python train.py --hidden_size=64 --head_dim=32 --qk_norm=false --init="normal" --init_std_down=0.00908 --learning_rate=0.00812 --final_lr_fraction=0.0 --dataset="wikipedia_en"
Each number is 500 + 25 x the weight over its row's rms, rounded and kept within 0 to 999. Layers, rows and columns count from 0. Numbers have three digits each. The size before them is the row's rms in percent of the matrix's.

# q: layer 5 attention query, 64x64, rms 0.123, rows 0-63, columns 0-63
# k: layer 5 attention key, 64x64, rms 0.126, rows 0-63, columns 0-63
# v: layer 5 attention value, 64x64, rms 0.184, rows 0-35, columns 0-63
# o: layer 5 attention output (transposed), 64x64, rms 0.153, rows 0-35, columns 0-63
q0 078:503462514487493475454488500480484546472456486497484523463520523505469496530482533484535499505493500505556478504450503467483542485515525462514468486526479524496468530504485505499554484481502470
k0 080:498511529465459516483519483520495506486526533513543498524462465564471500505509498507485503497503524477475510524508473487487487559526474502526495487466551539533543503518509489521516501528546484
q1 098:527481494481511516492480521528479498475523525499480471495471524503482492495510468495522534505506496533484482515527466540526485519483478430505481515470534468495458458546514480474451482475492454
k1 091:484492476526499497489482527530506478517512480465516512539547503495548522512516497527477483491512504421487464502473525534535516496483498533469527496483503442470476509515485520475516514514451507
q2 096:524500494489510508521519506551476460501549504523489468473480472488485542491503480499482530509508498533501502525519499553530545507486460479520502542465503478503470481524532485516423490499501487
k2 101:503470464531533504495456497476515506500500458474461495502514520464562497515498482532483477494472491465478495478536540535481509491475516533473482453509486437477505521482489486466484508502478508
q3 081:499493511513486513487498465487535483499499486523507502533487504483507549475527525501453446478519522480516497513488504503541475549499549534488550477494524433513545478502491479505519527521474503
k3 069:523495480500521469483482510468492522501495526476476472491489495500459485483454469485470542507457492546514503497550482472503504459506490500510441534540475520464488536516508493473513512518548523
q4 082:521494560509469500474483517488465508477509543539492516490494516504492454497466508479534545508506500493500462507514499480501524489466473471488451514503521547487472485495486495486519549446543486
k4 091:497534475453497509511495512546523455490457508511548468531528488526530543476512499482501513510505504495547549514442493485485478508511499511515541510506532467502518478509482473458518505471489490
q5 086:535464523461502517509495519510457513476484520494477482493471492510458515503483483501503546511498511520520472511483455536490508515472457459553502493477515514472439499552524524527502483473480504
k5 099:481507467535502493508473504519515473484486490497497502540532514481568493514515486527491486476508484450480507455532533516515497503501502525495494466512531447485519541499452510437497510508456493
q6 094:516505498491516497552497507478472507496520472481481506466510497499457492500497464492502504495498479514494495490516505539483558454473445497516470505472472507476519522573508495522440463532477494
k6 093:484492468517526518508496511520503481497487463493488496507478487485585520517524532543496503458505496482492519492540542542494497534512506514498504461495530461529499511471483457458533525475474479
q7 065:478516492515514489554487505519499483531541458523524500458484481471491538503508510507471518493475518493531506514501489559516508532538477477482518539489488481515513481482547467548466488552506495
k7 065:533479468481473495512489524488502517515500526440460511521519531514507472496521480531504459491464503476462483498510527510482551471525482463484442497517462511473499554524505470516471495513502496
q8 096:521484515496534523524525456489465500513488463492454478506476517476477493491486502520489496496481475525535500506509503536508571485462508467528478488514463481467525503533542448540520507499484520
k8 124:486501463485508499518513528528461520474449485521504532488510498525510487519495499537499507450521511506482504468498502532469558499494485512529481470499512511540516497419486471517509499443510521
q9 105:483506515518506481484518422476527493530485459445496486508490499518541505529519504541489456499483490500507515529505493504512512516542542502520457469521467481508524536443506486475504498507515523
k9 114:534490497485501473520517544492450502491514503513490503467463505487472504495518534489511494504483518551524518528481513473456533490531494461533487525498511509484515510489531489569495471475567520
q10 109:519488529493502476533498506521490492515555445482504471469479467522501537528489481526503513526493476493533530490497485506495498508484429503531491526478482499474486490502519505521437438531504518
k10 109:478497522520496502475502500499492495479517524490523504525507514488523524505492517520476475465525505465516541496492492511476484514511494511514521432415525458527508523511497492465509563520445508
q11 095:496520426513511533514495544507524472485534501514476444504499509496512507505525493499496471486513502512477497501530511523516451514572496560498545498522522482510504505454485501485476491532512490
k11 093:525478494507475455508473495469507470514527494495498503490507523503457494483472465475510482541437529483495526547538474490512489478459521489473514526475439486519482467532528495520471485516504512
q12 087:477528507485469556490463496523524473503523523516534489548497484519503498501530477469508481497489508488507498515471489518548466513496469515497497517508468440524486473445469501463471538512480465
k12 100:500527447525456516469515481487536504534460508513500484492477501507552507471473476460474482548504517496491514545483485514532514487512525498466518531503523496499469493521517533489487472556462499
q13 098:478440518529494501468463522529480538493492493490502504479532523457525462484494536504502490509485483507461493479512497449483501463451538522513535474472486481493524484497499473508551507523538495
k13 083:507512485525473509472494503515464512483459476515507546465496522489529473505497502487521506480514523516468526490558492501507534527504534466469457496480485489525461460559511510508447518483522471
q14 097:466526510466463473483533515522494478497476524495522448519466449547494501490523522509533507507467530508516521494476479482506520522533469515508483487510544488505483532449489533491550506498537508
k14 122:498509472500477476508514470451511522531512498468518487503475483484504511488491482463532457552461520496501514505513519490512499462501491488528524491552462489473487504547465527525498491560512550
q15 078:506528493527467492476514518507536535501544508495516480542513498515521473482547526466515497500464529504500480507489506476554468510555511495468564506514520511545539505518498525514466511503493477
k15 100:475494480549487528486502510544515521532514469491488549499503499471520497479484481501487486536501499458478461511519525503495512487504537530474524542506432472510505478477479489510485494555449478
q16 087:504484484473519518477513495527520459507463490469497513534490495529553494506534531499458472482482504486523462482462518480484492499510561525463526468543486474502510519487473531464526467482508479
k16 101:504524534449480483508510456499488523499512531518515515471474487523416525506493484490515501530478529534510500508500469497528521490510487479503479519489490513498516496508532459566453455505494480
q17 101:461495498537510503483530501471511489538476483493509451493478479482535498482518518472536478496489497507535515528499527489530467503539496474458480517467535510534552534432491484491494502515530501
k17 101:491480509508475496467483516547533464528488482502509536518515545486530494446489488502506456517467524508486505511510527506544525491497499509510524530481466482491492533430519517496471464498482548
q18 101:481521478511484527474520504514527492523465516497505511518524523484508505451502499463499481506504524490447507474515519479508523501495567558457529463495535500531513483468437522478499516474496499
k18 117:507538517508441488491515486464527526509503469520495478501495499496505503498513482462529461522456513496452495481494518457538536520534501495470506549507500490491507476472495533529442470542487501
q19 101:468479505500472465476496534499526526513472510479533489498580515477534519478500517484517479504493513475466505501492501410509473509540513503513527505488495489512482497540521530514544485504479493
k19 111:485480506556461518467468474517485533500542466474525488487483472476548495504496478515477480481472492492492534489547487500478477562535507460496499479496461487526500494465502497479494532530518517
q20 102:495514538487502498506530498451468499566523495508508444524477491529456473501478494520501497504500455519548522504492465534476496479511514477542472530518446526517502493496514527519513500513508530
k20 094:455511481460510545513488478510509472495444506499503477509481494480495523489494538514474522507493532492461469508507543512499489502489466503535544481449571493498512511498483515500559527482497485
q21 090:493545506450472510517477461530511493526520508491518476497508473474523484480496480491514522475562528473506486480522544521527502521464476475473505521473496481542502461509563486482514529512486480
k21 095:467540504474492523469522523493482536480476502476520483527489530512522513478499490485511495472465526513552544513473471458494506516506517498551530467496512490530517512555475528522469454476482501
q22 094:508517513515510481502531477498487511532544493471533508507429511534545458518498485461476494529490497519516489484520458507494509476481558496529484528528504454509508509488511500439493473509501524
k22 101:501497547527515520527508528527479494498477493523498536488555540446514526544512555511550521468487478508479482534445514496504488487529495483498490516469525458495498497492517504521506503500507460
q23 088:506532500477494487478489479534489491464483525500449516509470542474509501497461522515510490522474452520484503461484490523459515507524520528544484501543521524471516535502499493508504532425490511
k23 098:510510507499521506508543487468531477497510484504499516499520456558478504510502476498496528502549489533491431532507529510476478467498507513477491529563479524492489502475522513505500485492570518
q24 092:497536534459460493488497505468460474547506511485473492511464455446507490529497485485468521535479478476474501549539497530507500499503505500491497496508470520499527531468503470469458490526526522
k24 108:511512490534540496500495513514499469477498499496486466507484497489526508501536515514505474460515513484514496498457526568499532490505502522524478517528550442440501522532481520480507464485465457
q25 105:519476557495472494503526545519481482500528501517495504501487478501487494483496517536524503517489465486552487501483484496489515488457431462539486534497500511449497518510506464559502471463507504
k25 097:499488497504547495490533446522514484518500516467535521487491463531535470500472533496461484547493500513509531510505518500477468497502553503502500462511475472512517504550455472495539500493526541
q26 089:482488557512512495510497515516483438496523526467502483479486448463487514509479487458497467534483517507513470496515449516479495519463459495530494495475530528510505473460484510509476523521540529
k26 086:481474515522509461489495510452529540476481489527478490548515516519557497513518487534489510530491511489480518528490521494512545456513467513479496505501496450473488506547476541473513485548487510
q27 104:500488512516488468485469459449516535510515438455493465494526550477489513515492520556507502481527483506463528485483508442493451529536505495492504516478492496518509487509517509485510517503537502
k27 106:487501474526515497496492556474447473506524508527514506478486491515429505472483494542496535461492520533521501503504500509477471501499493526494496434473491520527494485463508482465512537485522537
q28 079:506501470451499526500491496505470493559489501494487489488516516519492513479490472518494472489528542551490525504530508490474463514507559510482485465519510513541467496504556457500504539521543479
k28 084:492516527506535488499473525469516569432467514511466492526474522519485484508495496514512512481475496498495454516502501485496464495479509484515510521527501548493515492482531535425515508469495523
q29 124:537490513516506529526495505483463488497485499496530537491455465479479482490512479508493508486520516482465484517519503523495558491521460492492535493542493567487510486428474483505518471466515521
k29 141:520528486492501471522458461462511516498494516500485436528507486494480499483519529518500502496483463506511474500461539508511526473481463529530492497546541482447485560512491485518505486494510539
q30 112:503511487520477470526498543522488556499507503529480517464537501481507474476448491481549531512502475483482471492544524522493485506464476519524531492480507545487506483479540496464443492496499492
k30 107:491471529461488486464481505519550464445548477504489502543507508495519462473509509504494479505484511473510544492535503492511454517511492524516501516514517511486467481562479515515509518466459470
q31 094:508508529460537518494471495477453513491478496447483466470487491530486541510517496513493491486517512483474500501512480557507471508539506477542515504474525478535502501545435476526519470510490490
k31 105:491542513487496538548520482490509491517502514503525495536439469487512521502546523465513518528495492489505514484499497524513517491541524487477495519507422484531488506541536504472498446500527500
v0 081:518529467469527502507487484550464460514507538488500492491509525529537502521524517501504510504514491517450506497505525449509442492523549500477539515521500481517492448516490523502479459536500475
o0 080:527495499528513479534532474477472510513519496491473502496475466511475479511488525523457521519504477550525466503488510501482485477589490472480458542495493505443499513495517461516482495486505491
v1 072:523504479441498512515498488540497509491517472514484422494488496493510532508491487497487535503506536512549517495482510486467534504567487468535500498459485500526513471529495485450486525519494496
o1 081:482538528459539482473500507502473514521499516529496508515504499500431490518496472543495538520520451494542498511514514495481469503466514522505485513534533541466474473484526533481522540499491472
v2 084:521486513508473472510526493484481516502459493473494507467492464481530532501454507472488469503472522504513487517478481537463541505472492447500522427480484520501524500468511456502498470494490546
o2 086:498511475501516501537443512508521526493503480509523565518506576486496488470512504499492510483501511462472534461494509473517461482447490526479540500498499478507522499510520501463487539498464484
v3 085:530493516474513515485485491464539474531530525529521478501467478534467459533478490488500499512555496539507543499494555480514501491530510533484483497530500534471539496497498450502464500479518490
o3 084:509487507486492497516538511506455509523503500504493485489501452522517533499497544527528490502474471488532487470507453490489471508540475473539475521511500512526449513453488533500557485497505559
v4 094:494551555462501517497570508518512501477479507498484512520494527492499490486542462497498482530497527548495531488530468519475497510510504464510490480483472538499493489515494498570524541488492489
o4 102:503504509546489503498489507477490499482488462508504517502488499511480533534518460500498526463495498482493513514481528551529552481535460505516506518537522484549482534423501498490500449467500513
v5 097:498521509453509496504476471535505509517438515503476497475481485483483499441483505497490542456521541502543506528521518529475500494474491492508534480488559496465489529501530509485495451497509470
o5 095:493459482500476542501483486499494496473499519485508529459520510493455517440487490462539532513500472505452505472516503454480552482481517542500511489479528524485502492544516526491531497463482507
v6 088:510511518520492470518517507507518509494466452501491543451463514512505474495438479507536512520536485534495482493486502465509494500509511477523488545480518524515442463516505507524488438467511496
o6 095:502510496519448498496493539468499559495516502514473535510505509473560518481492504467503524524485471498480492534493508475503489490543511481514517537501492549471518509447532502488540489544529525
v7 083:499535542509452472474470504522506516494490528484525537501556476473495470499508512505510501472490479461474510474527521501494490493477479489529475475496485503486432494465504508493484532551475448
o7 092:490530496496532523529473520481478474499511508480479511528436477531480520420515437500489508513502529494495514533498530516497506490551508499478517479496485512464535517528468525496483514487522475
v8 091:501508458535469533501511460519527489516491506571533487511520497505509539488460489529513522496507490523524491488476488549513501526523544507497469523541505490533448502507514498506485483500492560
o8 099:493472525506459495446488529504469536503492484477502487458529508504524482518487526521494474503485529491553506515530467457498500497465477437542494510508460510475503505538502501497489468477546475
v9 072:515503506513491466546550478535480498488512523514511502463528480436478522480500545475545485499514502489490472518502506515511471485498487507486558483519501473515515508464487453505539545475520481
o9 087:491484498507554484500487465510535504512480503531530492527507509535562527512536524507519516481507518496501478488488486508521523518503535485489508439466529505551542501493529479526492528452461518
v10 078:564531484508508495504523489455496527473518518487517516462493498501459483496482517514499507539516487550529528528481461494506558508493496479492516510520457555525457482473520464523503492490502518
o10 087:462512513500503498487507513490551525470466516505501487515496504497535513494482482484535479465516532484513510497473492472515421502563521473535498499537514503500485502423532501500520488496525482
v11 079:457527481554480500521513503491518536485502493515496505492503486488533576498498485539514497528481492536484503509532501505496498514488442461472497464533519518517489549541519507479523530494540486
o11 077:474470507520516491460480492477525462446489522510486521492528502498500471500524484495534478490500533488523479510511493526547541493450513495551542538456460505485504522522491504520493478498453532
v12 090:497500464496478566525448451493510486508535456501471454496495507475482520512427514514498479494495467502500490497483511504524474550488501495498518500499484492454487484484504500481462520466472526
o12 094:478454490515511466474467494491472454496512541533513476510519505527536504516483542502516474519518484523547496471498498471477459477495509508504475481500485498513488544535502519486543525493550446
v13 090:504486510502498514506537497474527507505517502442493491496508493529497518533533489507518491500494527570490517496570450524503431479527519507506474490516513505503524525485439513508498500536508485
o13 096:505520510492521508526486484482481517462525475462484474516496464517521498510516531492495525458527488475518504510498464547461532522509421481540487517536491508494499517454494472495459489468474495
v14 098:492473471519477552468490534503528497484499507520512495539523503530513508497471479562486474505467459489487513441476493506498509497530458498493517474464465506513448528491478470509526542496495498
o14 100:494521496472480499455517484494453475520498516493493455522479516524488503509503457479479426536494506497549520545469482534537510478519539478490496520531481485506474491522482513534507528496468495
v15 085:496471518512501489507466491545509515508521496500511547505525592453507478457465505519491510546493501540475523470544518526475459513510506504482490524491462494482486509493503487481509516492518477
o15 086:511524458525544489480481516498528466510493535481422503494461522494509524546483481502492473531470459510489508522478480473508530478536486488540541470463470493492529513502520486504515515515495493
v16 094:497504464521483437493506532498483525471448519493505544490494526465501515496497498508509512516484515520510467454528547486506506499491509438495511512506556464489478474512491522535551480519521494
o16 097:512524495555499496507463490507530536487448516535463540486521489475522500487511512478440513506528494462467478541488524470508491479505520490481542521471460510486520492520511476547519499481483491
v17 095:495500482489476472509493464487504480502494482486498492438533443501521560506455524479503508520473525543545466532466470498504493515490457513486486534493508466508496542521480496482511515471481521
o17 097:490460516517512514536490514506501542515541497494495503511523508504532506553501498513502492458525478463474496512569494526478493493446517527519497469466497522483528482532479524435494500492465512
v18 077:509528484476482483499527513500499501506539485488519489553487523528475514514508494522493503470552470516500585472560488469522500473494513546516492532504515521487490473472489522524469505485516531
o18 087:513482510502486479510499498469461476497546488461510504479499500525455505545519523486484513534481527525448503552515464485469479482512498488509469511540490503507464539477533506549515475513541522
v19 076:524508462482479520449482533515524532516466509520482468532515517462492479514505476523480501493538498522519497496493483504514510500485556517437472495534474478481506557506486537478470486487465522
o19 082:509478509503509502492516453450536506516482486436498526495508541510503476492512530505471470497495496502506502482487481480456499512525446519512459519539503502516486491570490538486539479501535521
v20 079:480510470482487544516504506511512521497479547486479536486539495504487510511532509478518500489515471520448469492529473494514428516527478483464498501485519512520537484509490503479452538543478462
o20 071:548528520508501485542519498506492480472533461493506522527469474517511480503479480492502523489484471472567455483509525555494542505515464447504459490500507487507475488464488507489506511484464509
v21 081:535442531487497507502470510515466505485484492506503544499504506535469484475486482488500492487492505499513538563478511498481551519455502493559539471489521474466525479521477466497497539505483503
o21 081:517527476481511488461506510518499495553508524517495496494506539491500529487469487496452506521496509480483528433523512481511480477468526538435478496471526484506453491490507556497515516510479467
v22 064:481468517473516496518468498502483480528510505487453508513483539540510516519519507486478482516532538472508536521502500481430508507498502516522470456476480512484517570483516533494488506522537543
o22 071:505523501489525512522540490443506482503503523482522508468454509488447508495459475508495469510504477527450533465521469507505482500479459552530523541477494484532478513483511483476529505514473480
v23 077:515443511514515516522497527499498467489516471490475529471495507504516525465514505479540519461553512579499508548512522484474516489494466486479518490502472493481480488504550491514496493479504551
o23 074:517531471537493483519505507496506487489505560504481531528533553548529490502512506512466492524475486526469459510495485496514478508489513531514557513502530464514498501457495504451471518480479459
v24 085:487500556499475446484496492473457544480483503484514521497494481516487484476508527460495520485456520481478492528538446510473467542482493488548473469455496502489505532492484502500499522502521469
o24 088:478522462487535536549509488523518476492511505512503468501471501487480523466500477469515487491534545499474518506489550554512526488500466505494548443484503505507516486463519501451489515494461487
v25 087:529517507513487508510520507464538551512478505503521501520555508520506533522488464526545511520507494523471486483462479470489548450497521483535484528487474510470471471504523492550521479481513477
o25 092:501524533511441491446472542469510510520520477475500511522496511475501475495529467495530511505525502483502508551542486481497470519553485472492491557494500504545529490459480528491486510502523510
v26 085:526466515459521480520518504532465491489503497498505538482512507532456506490538496467510494519514517534526489536499515457473524487491482462551523517492477475496475532487528432503521507458511527
o26 101:524540479478493496496480486484540514530504527517501515523483516504499515511490484512500507488511510497470511523510510514521468483514529546490495483438512499499483444396492519473520490482456488
v27 086:494507437539490481514474485482518506510504475546526495538548481538575503509502481540538471487504490464497467469520485515501524547512452506486506515489471498506516495486490504473513508478493500
o27 097:485479531480466522451487496523518505541509505475489492491489497526516490530512498517464465527487467481552486522489529533511474483461520475483500538480470461493497492528464454473491553492492464
v28 084:486528532523506537510541508523484483471458442508483530485445520503509496528483481463493526556488494498510547494518472481520501494531534471501531499535502512496492531538531470514511481520487488
o28 088:501480487542503468488489532485518550466488488502480542510490522456502487499473467506517504474470497493516522496482511492456545484479484487511495517517510555500490507425526468528508487533531536
v29 086:475485489524477503448552515508489543471472496494492501504496513554518495512499506522485490463472515503467468533482489526474510533464484498500509495482455451532543536476487475500494543486469521
o29 094:507518474495509552490491479499509496475476475447531486504483493509510476528542473481460439489516543501509499476479494519495532494459490551492503466546481507493493491499481524446496491528467473
v30 076:489508477473537552511492487514502486460545501436466528513541520521535519500489481461504467466551494495499474501530508463498482498471526512487521529481506527524520492488503466486539524509501477
o30 068:513459537538522471484548497461497471465528482544530505497480469537522495550521498464494485527482477538502500491497463503502483501510492510460499489493529474484498469460481523477477529516459482
v31 093:487491549513503500464525539465492573517479502484507530494495484477514495480517491536474512479498543474481518510506497507515517509520520473562460481481442474510479536505528488528528508522498506
o31 091:531538506494482536476463501525543528476485507494485505486476513499468512491519432458456517489499566483516511515496497530499509495532496533477528474526504546505500518487470522517500467527519472
q32 129:519478480568531513543484479467484512462479476487485499513522505459525478539524528543493522475509468502506478501514476524486514512536501452492475507506486478509504476456500455523504532494478464
k32 114:538473469489536493527459465478457507495488470525474496485507521483487495503473524527459524463508458498533508472493512514489557495507498467549498480484470516450497504497507483490538496480478544
q33 081:468496527464474507435514503548536506522519490489552481481473494529499495474490464480495469478480518475500530493462523484535464501444485549517470477506484506504495530499498501470492491505474525
k33 105:522466498522520546529450449461459515499459467496478494487505534490465475511458507504487520488529470519528502494493460501485571466511528470523476507489482525497496497490513493483493517493477506
q34 094:515480421517502488507473507512514498500469482494529495500562482499572501489521520532505509480503484475475479507479502527510481514539482481502537494496522476490518525458526455500516471461527507
k34 096:485457488502544510521494503477474528488473477511470500466487478499499505521493532530521507465505469488481506461510514509476501487483506525557470454536477541470478526480475490486543464464479541
q35 093:486521507462463461445514526516543480535505527535526501512527538509477514448481501472481475516488515494484525495480516456527487505484494532460518517474539499497501517512466537489495526502540525
k35 091:532503466462461479503503471457493494512460481504534499515475499510435492458475472482517469547494507443482543496510493495508548461501456518509491496492484498494500506488505508472543519498492520
q36 070:491523476469516511547479493488456480490503518459502495449508512478466546528496507511548493503488515479467530476553499472445492511472466512541479464494482524500485508467525522483487485496497521
k36 095:504494446460481459504476488500546520542480485501528498495480520529459505442489491502508480506501497504564523499479476522538518495538456536516478530506514494506538496518514505464499466496498522
q37 153:499510525502505580485523512476480502447495506471466506498480496495540488532476479480518496467504497496515477467493503497482536495448520522487479482516478470482457501450498511492517528488443469
k37 098:529522484490516458518491483459516516522525527548502498494508499474474534479486495531482515496436462456504498494482482506532531518530467482512471512469490507487491495484537468484534516533470554
q38 070:492482496475479501448512466524489502490520470512516489515504521531465506467516476503515471534505527491498502488516542467497495514435523557425506512467498500474474472483492523529504530492527487
k38 088:484520467515485545470454510504504486501472552484498497492497496459471525464503502472486453520533533482491526511501496467523497501505554532451505518516483490516532482502481538441486513528510491
q39 128:527510521477509516518506459492460523492458487486466515480482482497450493511461459501528529502515489498481487477490501555473539497455484479508502467526482536468518475505536458515530483479467481
k39 098:495454506508551486518496496548493510478501457460498510495529478493533483547503508532493523474515462506553510482482505537474503518537543509529473514519486502466496537517526512521519450486520504
q40 105:532481516469518526546521521496453503507491502514503543504498523511475511512438493495507520465493461465541519493487504491504543492519515501530468511518507579473504521501522513492528475487467530
k40 110:522456486535519466522470460508526530476524498516516490473495470502532498510531536524487545507538494521479463548482493542473480527487488475505476479513514471505530482509488449489503522454514503
q41 108:523530490481530457552502475507524522481503503491479478552489495547459513493541518491508505519546494475508498517505484499515506503504465500541523484516559480513529492495521516490441508460472526
k41 092:484479548501506500500519491493512430524546502481537504509522492489476484504462515536522481530482461533512522498478522534495488513515486477482461508481492528440524531520480502557510476481506480
q42 110:508464551506517534537479502516435519520542462492493546460494496511472477531500473510487525500519494464505489487495481508465539489459494492521472480477481534509521492519518496488448474515483483
k42 105:507495492491532493498532503476512504451494456506492499529507501497502509535447550503506502514502474540548430490494500496465509504471465480490527513532492491485533513543522489490558472473493513
q43 084:525491450477480487501541501489502450483506521490500481528520500509532462484509460490540511472493490516513428483519499467499490552518494497474492549475531474483530508485503475492448518521507492
k43 092:483498538535495546457486519490487506515529441491555496504473520506496505475520478474498477525512523519491537534485503509540486472447506508480497498504494521526552498514483501507544448485521518
q44 098:473524499460525501508515499516487562509510513503512513462509518506453491479517499478481509470478531515466449475515509504513553469459490490491472476475531532527485487570502490514490485516480528
k44 094:524470510493511535548464500498465475482465481505497519505521483499514482556524557512473526493528455457495528490518471503486470520495531495533483520520475483486549501493491507541469527468502507
q45 115:517440507517497507550486495433483494483491476469498497534510525513539482522471522528498507509490511550555513474479483516481471499505475467511472489544486475468476511475540482493512500506468497
k45 097:495525487533503454497496453514538517467503497504464550486487516469494518505450517499469504533482470470504489506518501572469446481481486521510475508498497492479469494474473504466491504497526463
q46 102:470495549529517518493554519470497516476479515489487517453451520485488479525485472488494490502492542487557464542470510524489530509464476485478516497485492519459490535502518537516484504509472526
k46 094:528473493477505491502490498460497490518478519509484492516479492530457529523466451534516510515526454491448539450561496512501473509511499516519489477522511488469489508513498470444495478510460506
q47 108:523486522514505506485479504432497519486464497476475481515517515520554487509467495494553515500503480498520472489478469512486566478474533482553504460480466484471510490500520513475495507492453485
k47 088:497464471529501499515475492521517521458482474514486525460531547461489515534460481511459534493480506531522508491468520490510498513483489530525489500562539485478533532502538470496488474526500516
q48 103:522515477507513516538516465523464491461509498526492499455471506461491524518485504525520511496517477483496559462529486527497522475475487499534498490518525508492487505459573493489449473471499475
k48 088:498476580521495509475479542521507497533481522493462510478505531501539510505517513457482498533501535494461448501457503478506490521502483470450511511501484482506497501522477538491473506526464528
q49 095:499530480495495496486529537502514478558530516471545454479489507488499519496533497487500473497458527491473497515477523500535508486509484548487511458478455497541479512485516536490504470555484535
k49 097:488481506507468508447462525492490520509488473493468510464499543485509477447498483481544480519507540509504523508502489416543520503552529499526498503474486517520506515500497478494528509531523504
q50 101:508464492491487463510481493524535517498470522510481530471480492464460511525483496523501542461500479536522484504490486537451506503554511500552493497482500524494480510483569498489525451493512485
k50 094:519512498525492507541499531506504540454553511506446512490523497515512494499541492495489513526516489444466511454521508514514482474469476528499471485520515445499515470494517495520462535497456484
q51 095:483522487462495503505533527497504463503493533523451515511484448500488496505499486482502523484486506503516505454510533545498493500475549477435501504493500500488461476438491537505522507506442484
k51 088:503538539462472537473478484520455546529513490442532485509477539514484509447500494498501485535480532478485502535444496484519525488507495487495521532488492493503475501521488479497491497465537520
q52 071:508517488490489464483495514534508456510535550510499523522520478482495483493465481480493484541467488472497481483500489568489509421470474525486499508482508499502480548448507501496533493500480503
k52 141:509497496500544485535501471518495499477521502525448494511494482510476504538507541535472541462505448506550487486490474545487521515486512477519460495523520505472501504529478496450480483445491504
q53 128:532494483521518506549513492462475529478508464503459529501473473513506497519472504531491562486497461522545486456500492513469509508475511484525492492540513493447463478479527500490491488471460499
k53 080:496502483462501484527535469566493486453466507502522539514519484488521506518492545496506512520511470449469493487539495529516537467532508506489504486434524469503516482495496473524512493489478477
q54 095:481483529522465507511529492499474531495467468521482505524489447524477511491455511516489508520467507501574466500463508551469531534489502532531459499521521506489503506494481519493535472497508526
k54 095:462513479493479541498481491504505517510492550496506511521461562498536446458500481488505487485504518508443538475492541462508525469509510477512523478490496508536485508475491501496534459519516467
q55 106:462524514539483465468515520509513541517495479539490488515506481495551470488509463496477493493470508476506518501533515509509466500560510503460511488550544470520511511457474517505502497539528468
k55 094:474520512462471532483474508584536503467492568491472545484499510481473502509488501501525494496487481473486482491479494540483537503493452490526494525473463521492485511506489485492484516484473527
q56 105:493487452496542491506458509485512481468509478520498464495537474465484458537504518487501498472523477436473489506548532481485536514486483493458499477472457534480495495468532490505486485499487519
k56 100:520530532536506487498503507493484500502495527474501525454533485489466527496489466496512470508510488481479491475497512491509518480492466587519501495520533546555505542551499517482521524529518508
q57 103:500511471555514499513477532498510471468474513499493498467500490444540542515548522495488488470531472489496473472475486486513518501547504496504511524528526443508507517454462530497524498514497532
k57 095:511501507452462490467512538486529527496479532495496520532525473533540453497483495473523523519462486498498526508451517555506524483492489529494481513527525513523469524465522484470481502452498498
q58 097:490525569486482469515499488509505514471490481560463495516505508494470521494511523510543517461509486462523539515442484503501494492495515488506496576470527484493529502492511513543518508499479511
k58 097:513433475525520511513491484488480483484536488447534476517509512556498469519535520517485481485471524497526474491537485521472486518493483507555543446501486518460515512525499497480488486507499485
q59 119:485494477520527534524473485515503536449492534512475530503510486482505464548484510506507533482487469467518473493497449573504498511506500491484498470495483519477508467503504482495470517464458449
k59 123:494558513488476506467512535449502478543520549520518467515444470518490519477523489493509472501481542477493520521521502465528476520502498502487492535519524473511493533479473519495507496541543494
q60 107:538474457489501488498502525508484505488487484497491496488496524484499510506481521463479481512488499502470467472545491470506492453425529503494483459496457507463493509555487548504502449532485478
k60 089:472513528528505517485471468493479503527521482501490534470487521470468467495524445506513493496489500509523524494499504490513519503558496479505502499523507551550511459481540433509494517498468548
q61 110:516513542515551494515533471488473486471487500509511523498485525529462531520512521540507485496528481496511505471492505502473553462508537498469531480527521486497502530518519491518569451502461503
k61 108:500515501458466488484499517502510496507496467472534485494524494534455499481523466461516467473506531532457522503509493452510470533512486490477508489463514554542526483482491531508441517496519519
q62 098:475533500523448494479493506468556546511529518482531531499511484491501485464544484521484452483519502444510539497521538520500439507483492525487480484489489494498545522504502505493486470515516498
k62 086:502514503504533528516421506462454529481471516496513484522533478446503473524459557489491516473472497489505501513487506494505495500516480486543477494483493507509470473484485531461502529488457493
q63 130:504502505465487484428522523529524483517505541539506473513511502506469494448529482499482464531487529526499510528486524469537466536499532544486529490489490493492492472537478502471469524476516506
k63 121:523493529515546487546489464454479533464505461508491515472494481490509525542479533522473534487489431482469476460504508515487520484507483459515489490499530500473506524488494464520508460502494510
v32 112:500495445519493496481522485462495536440483467479529467471513557498518517486513509502512478483489485478479497500465504491477512437449487527485519487479494449507510517518520549516482500487490485
o32 105:493448500512500510486464507485468472491504467504518471456549532506496501518524452439493479512527506518448504502520499461520503471460519512460511472489482518532513480520504540499468530492485497
v33 090:535488476562484486497504517508443499470503516545535442537477494529514528518476507534542502519473488487501520497506469468520518514517486488528514493519503545496499513469491500474515477496468547
o33 091:516479476534432468478519533497492479464484505513483469503467501525515510524504462484542481498518512522515545476447495470525515479525499521470493493526525491474495514475519478489548483529503542
v34 125:532493476510494515512525493480483494518459497542525522517536500526450524482496453509446506477508469537478482493527514498477527559517485515538512499474503511502533447522484530480498520531476500
o34 120:509520483517474528499499462515509493502488518510476502487480471541463489498499485466521480482515487567474501494500550501464498544525456515518568505507528519497495494542527491442502473508497484
v35 113:507502494501512527500508488537500480472500495584502542511498511509498485479503486456494493549529488482474494481510527533511574505527469513537516488499516518543544471508482468473476492507484506
o35 111:531528495502500522478515467522559507468480502529465505487488499487524517492492480488465522511530491542531516465462494517513554511537489530512518483489507479561507510497513463498555498476488462